Each number is 500 + 50 x the weight over the matrix's rms, rounded and kept within 0 to 999. Layers, rows and columns count from 0. Numbers have three digits each.

# layer 12 attention value, 256x256, rms 0.0707, rows 20-63, columns 0-31
469484450565491473485456557521439533478430482547515500477546439519511537529533484569526487498485
345468510448477469518553472591476518551464487513491450529392568486510521439487473599509471510533
524487557442500409489494491497529498557489458378518488548458463467531577508447483521513456465503
519515484514451585541510445480636436433555509515563482459532523440423420510438515460524549482500
480600506496510482515403523457447419525457537499385430585530517542525450513444519456456487385443
474462473499486555605482462592513597578520421448462447501459556528537552584541484535552543508500
532502503514512550575537411536454545479490494506572505602409534464470414510499508480442536508490
441369516561453507466505477534546430484541551512440514442547509481479512592440572511557544395541
447498455570526479438472518542494514501418459564494499463519472348522563491427437608579423412476
389487551551460496597518549510514507429489533427397506459493521537490527482546474436573517509603
563443441476514447378568416523488561416537447525536604451532546508565529378476456504473544495444
475590586529453565478466597485540504491537489492565508464573435515531506459486495493513588517509
459506442425441475523461470491513415595495472580516525441458479522526504534514472516398479517545
513530469520416445582458450438469451473516550600455508506463533382533585503525468547456504455454
454469462507565479488412449538435531490404493496459432476470516519463533487487392421527482473500
549622512584416456424549502509476525574486510627465454516514456387465513477459564490456478488456
496535577535539566431515531447503496539477537557515454529546499510439470483566447513437479479554
540480468462423490472469474454482459577442487565369579610479450631600463547459563528517551440557
471516442565530525464441449476497481478509480408498450436501601544374493595478550548492464435477
511490518526465539546581540496457521575530464481528528486507493503366473508506490474531524507479
496452412484580450506545531571504435475493454504478611439530491418496525525424520454493518476564
595523466527522415471518483453530403437420559441516579478501504472452556512580397529518435440476
487481519555499504597524502593550433370475513489436463509528453524583510468540498526451575579518
490541457551505425534516465466509519508481450473510462492530515534569435560417544452511468482430
532459442484525468498556460543510514555414623538453458441368475494542563543456390517516557586553
550446489508469424479508503551479444446464369518402535500549546490397389369524427505466517461548
557485474530444482506392523519480467550504506497398550485538456490499566505543480572422518503513
485541474461491470454514401497463562620476504486466401486480390560465529545428476433545480468484
480520426456459569489517531524562476457398465476489470585423465517498491421486470542504474529529
463454451499524465527548519490449477444498556535591482431454514559563505510476435502547482483494
417543480485524518568474448499558497499472523476457451464502465523465456487546551494529518478482
441442510525553441506480480350591517446493479472478540508410415486427524443523556448545536522575
499504473391464516454476502479484539480489569588382502472463476555511468567535450533499420491591
513445482519464519442454550463517472540532526391503471448368494541436491543500556461454537592429
573568506510445458531380455451496476535531419552518530469546508437523444529485487505506457586498
484577441606515451515562417462455574420471456486566518541548477611487525442539636525441537447524
581526521488443350487501490409515537573514469522464569456478522483507482550601496445515534512424
470468371553536472480537438483475586491562551531450562533505432526551474586460519504495433502473
429561501487527544517534517558538573525510487509470450531547466530436412510443583619655518479413
486490511566501453548458529458502501580524484495525487435571545532457444489653474469467526564511
449512509509355625539443596573445542467441440488479404506457451535495496528444564650426523463409
526486445438549476519488515468508471502542416447574466527590528580521508447497500491601556475434
461594535545472483483565469416488454537501491404480557439548554481426487434486444483438554430613
434483393540528375452472534484565495581589433419555517463516484545495423574566512495564632477522
# layer 12 attention output (transposed), 256x256, rms 0.125, rows 20-63, columns 0-31
536487585484517388556425562543531496463525464439489492501416581477507464588524395408500431441513
581556456538612450548488380434503548492462497593603566542534536462510487499504524530521540520429
552550501499476566559426495559522474478475494518479544372493458531488467539483598429469552456449
433379567525502496603479448506389551653444474463564499543651505514523501488569554504435508435464
498495489507547492425573432533526520470566437439578475508547510458482482487545476561480435572492
480564546542519470371451446442441543507489472493525479466522492448431461565464531481467542411477
485575484508461515469551552560533462465419457525503513473604553440551512547448567464486501499467
395537492548565427455417428563548556621522576525487443477448541551581440441545488520498544531517
517529592412511581567511481476472503540460493468493609443432574588524320444522511397435614552446
593517485525466597480563496475502497515457479452473550484473662570490490561470425506502457488457
547543506589522556523534576492559467579454394522511351522510439483501459553498520586522463548616
558526359519487489579491409494469526554422402546522484457486570476446463493493453534568539553570
453514553531628496467535549450564492465449493454572551447497436529468472546518630512534538487509
458485545535442508456547569575582474568555484510525534472456470592441526473419540523500546407458
460452488480524547553440498438511497498518452507543605501526474458549509447526573455450565532511
501375502417512507518406534496486471531533464541509460528558486485463559462490410421456459442532
511366433436476363504467504458525543427548431510502508467442534534567476481458491580596421518461
485407535531565450483602579512507555538500522477579546457437509398400508557438473467529429495456
506515530500499573577523528553566530456519594483509466533633491465522447386486506536539490506478
541436508534559558435430436475493466414486572533442553468432427481521553486485443443465475462497
466527503579458539496483485520526465527490620570451431422488576479569471545574498457499454516441
482483453522410620537446591500478537547508517534526559462572518441524491510470584585551543582481
473524480520486477474488521526442518503540497483485526474533536453535433465563407403606443389566
537504478466428552453499537506474501573600614485554524437525530476446543496515533584554562446532
559578470504519468453458482494458503522506492509502396532596565507470529526499542517539483462499
500517541495528532520561495527447501525487622478547499487516464557560603486371494513472486508460
464513525448319574500560563598591525470521609502505520452396513450460505530431423425551466470489
503474543525471597643442645423496498542543503488492624552441611443419494526604460553429464523558
552477502521555451590512539464493520500513473541472505552501514590445480466491525438536598526454
494563415534479591433369576481559511486557420528458470575463452460441503577471530597520504616551
451504509464542483424562524488492469672624425421474513490498450345526493566508522507448528523464
498504552546476562437562501569451467593513436610548368474445487463556440517492457560522440519458
455553457543490487506515502515581449469444377480447408478382484503547529493469414430451596549515
531458564492568372480514634513564439441590538568555457524519437543469536500605459502486522408505
457514463479479463524563479493536464549492507467407527511439479640520459469418541546425540481566
560473519427540536529435459549560481574483524515424477427570485525536563479501519507540444556502
502490540637533541557487485533467404472495486479539492466406473496482488496487594579435428557510
541513521565491577513482443541538397522505495561498539470477472517545555487493416543538544480458
422511459516522470507462494518527502420543579568562558447384526478518551446505441390506536504580
526504524493465521435532425556452445492605418522482468507505481491470530490487525480521384421522
528433584471527412425554489408501423548570466466513519482492526494431493550554431494586503567522
471533460499521433422508544500580494612517589517599542510397539487538600534523539574499486537531
594468572528501485549542493568459615524478483429449508505479498509574545475452532448415477553378
429495552526522564526503400523541473484440518513398483518480442507527539463453472580491408543541
# layer 12 attention query, 256x256, rms 0.0657, rows 64-115, columns 0-31
476466526519495535483549423403526595440491533534531457526507445457542536475445547503577433529554
486510533503476470583470466452554460495487476546501583457422514542509501440497463537513558446472
539516490497464476460476440520561486484485413530488522518470493555535514646462527606473471444507
563530494442583542460512580531430530516432460442499523484435657515489529527476479522509553544518
485465525498562490519538530454474513486529505505576411517416517513457601529575403524522466438500
523557493426524453501492608531506541497490521512507554478581513511546476537458495522457452493471
474509517404553573491539505496547561415457479545466568513528506561491511458500478368520491554505
550516582483554555553520550464478484546558488418483464537496530563443495537521451538405504568404
447558464520390570443526537463417418462515419517486575524504651451539512580573468505529525435503
492415421440583474557462480537469511450563440477450490462473461558517546474551480539542497460475
522490550500492453473463471500576611478552457506451404444458544376552517511475568451500509495455
456511504491525585570539493500407572504480453483514553486523495447482467460525539559441449550552
535461625505423528436471468409506553548474483527554621563474540429449489496497547544494446443535
509461435573531532460523475539457567484546542490400552455459452445558489502502555469529449473527
483466473463515451465363477524481599498536520507582453517490526573522435517463522528506509559530
541536533550539502448497455558494430519512502506460480470432481523587515545515458493541461541546
609563454516412529551489426511500487503485522474484407509540551529563491460514519437477471566581
500488430450547477495500503506455473556542535483463530520475517437518527462483455504535464526457
544546458438425501415514580517483574551483516468538498432370548528603443551490435436385436539526
477531562517481528477562523480580524617431498490483503531439493515464509431427553499495461481538
561513507536502608487558574499475546564466462492524488503503414469493468467537409513447490593525
377552523480583458499520452453499579599506404527495508561462616424510565497554420425472470577474
475447517531454473466556490484634498445426508510513524535596516496404504504536497506474508569510
484557484483496475469462435466538464506545456490532452492438392535508479446542513525572472583563
502496531516417527483537487440592556424502517534471500582425490524477479578461475399469571531544
434554547426465464524557475540537513514529473504535482550510567521492563535561501572420504594489
495548491425550545492425480511532528526531605466478563552536521443535528480517470405428535552396
483566537508550505423522489482548519472433499542553513515436502478344481494408555483480603395497
469532471541551507554533491484478501621493387502492417477512430477545438476469515557524529437510
492485546482492612513499554510482499523433471533531562397517396483518513447336456543549516419504
461494484588484473549512447576467537571455554477596536499599440510455487460427537455517470403457
467498518480522476531442556579478493471468439484512541494601492535529478430533574610497442478492
450473430524539455551383500509486499468393418535421512450517554414501487510446458406423476509481
511527449479538536537488507463491527500452466475491486556490477460534523462570513572523501487478
520435541561474534474558498570457486424415497393516494503529445539512489457452470466538473398502
422449454539520542568510503439663458470467549474503553551527510378513481549590491514359463478552
439451516449488491456434495431548459458404505419517588513513546459482483494425526489420404517457
506490462522494517527524501448581540534502429482473493534547418553491544505550528497598481488555
489558475508531537498486488431474435529528515513519498478512441518449496507500483447614509568518
456562474470482519519471440519447468413465463383445474429559558475528483515452465475478577493540
561489564484496517455438489562444515534506431484417448519531570458508551445471493458539436560445
533515424447562544589507481510482464507523446418549536547395444530440439505542483484433492510491
553482553517457444496452507464410533474427433481456497411493580537522532576509528458497524464558
447575433485503450473541555499502460517552509444491547546422425534524449449535537504522489507447
524488525450516548421482470481499550452517477477579583530601599516462564491452445516432488485568
485436515448448491520521446431419477463584528557456417407500566573515553429552536526562545509499
517451473518496529415532460513373488461524531470471536477508419508549463403486597520587480487432
457573432463436486408429531503509517486516469499490432474462463445448544526504475575553596596524
495490498554484520431483441458585469507445502443578508546569535547401477520513544583563581477425
591508513486475490488490516494492513522511486512509517515556510472518456542536467466554556473503
506522521494531486490452425504543518494460434506524477445490473434524578457590375492572505521525
499513472501499403554606406520484602463476471539463517439458453481467507554492497572469493453545
# layer 12 attention key, 256x256, rms 0.066, rows 64-115, columns 0-31
443464482483513502555489426476466464397524474503525485529544467488476490487539557543538458540530
573455499475446451495490404535521581533492456551472607429473496563594546466544548503531461448496
558423477538405472524391447569512606458571420604486522552489418568517466521464532560592571467480
580538488549487464548494534496485475482503467492446567486471594472514494567418444449531562529469
462504444511558470517471465483475575525525476517493401492525483499451532497547471466465590458392
498567548451578437469448570612463478505548466471559621468503641521535479521410510554490434450542
520514473542504521518515512491566473467383465509479485463487480510531567506523528494536500437424
586516552524536455461529538389408585474552499503431467606513504442458492510472596430379524586582
503509424564398561535522501482396491477489546540478554505450628436509480589493497521467465503494
519466483508505475565458457549518462456605409490432423490483410506574427478588476475583412460458
570521528490490465438500507438472583482502475474428415423460573494482471531521580449392593477474
548482497494536492470531515547477556486576478468439555433508499472498404498448548497504543506524
464437594543450521538443509504546458583407502444549491569465499470467487482492517480498457445595
445475484497542460403467449455385531503531497506465466483459513437470509577525488488601533468475
525412453476599514494427454526503577439490450504523443544432512501491501618474496486437531598447
500491481551526602567507487469429548472481450476518474508425438543623432536517412492502465566488
440517488561460546583439451516526512447551447467483500564476568509520442579504451502467529525476
445541504460587417510586490538412503537481498498489491490472479528610563551494479612516435395385
548531526509470470452482578555457472498519443472444519456462486530561496521537400522541525446572
539521466515529456467506546512510521612490479564547508519533447409461516506486522511466418504407
543457452467534522530563579511436563493475406471471545546419486469559520596595477528519488541521
585508460539540506441543449461492521448463434573623456466447553423509551481504471459557539501413
482472514521413541466546536415538472476508499559526555514454441519446388524517498504493555526527
453474429482581464554403497458489552534509456464557420460489498512431466529527527547457482470433
408482459504551466471592504517530505402536497549450520474374524541436423523445456469466515530486
513493524466507449503603484450541471546525541493513468482489537514485463499569442598435507526435
507596442468550483502555498526535508542537501480456462446488575567519555545516478511521495451591
494541524454567528473470487487497485582479448500503538431478510517410390527488531541446478435519
460462404485492555476501493552434618508545420448594464479483465515545523459441483541495434392507
467540421508510519552496509507542508507397475457499592461583435502481564468402490556489506497476
498479486496462475428507487599520543652472547437535509526556493472539519482402571424469501422491
537522502463491424493495557505516458560467521593515478509537398523475483444483511536584404517519
469421418505526545476492468528498451479394469491458452509457545487501521546577476485502566512554
519569469528530519562535509497430551437488474540434496474572490466566544493451495650514481470509
503485587522510468491504455524503518440477524424507512480534354533495469424500471480457502406510
550555521599467537434514503479622451488430471535452565461557485459559512539542464470493478474577
471503468514502500485527510484503474515495535488487501479504533485513586552461425476470468543561
524587496521496505508455551504558547452562505528485580453443430501503490513557511553536428417489
495453523555534504519473486469404516572411457562550526462537471437427575502521420497552471584469
556617517558506588497476472492433538486537433453394486483494468480538354473463540537493483478534
503515524519447591576453443492432495505507495480545477499519459418576495469403597478526545538531
559501435462499610531499455550527514541519523503592507487406419498550436524567440462486450510521
511460571572578526517436534474491488490401392536542482494457507474534459572493499506479578505549
464495458534469498445548501557487526504506395518537503510436399584497459418412425405573525487528
429504502448488434421570433509535547471504583458538574496531492486400545391507511501491500475510
533520507515394472500592476469523476426530517525423412460472507540439508406529525495541527534463
542450471489479515469475524533437479480537478512493510482494450510426515444407527526512483554400
562485390552476524535449483449535451503429452516507480458458529493481532558505473557511487533465
517463493556480577548525486413590559509341524471415472494485498574462384534493508512514468527505
547550503473464467499533536488453511575475480501455462548494540499459428530494516468487477455542
542498458478532481513461501489528511459452477473516442374567486502543482534517403532583487600495
480545528511467427507490473508472564575503491576517457489457523542527444494485438550488507539518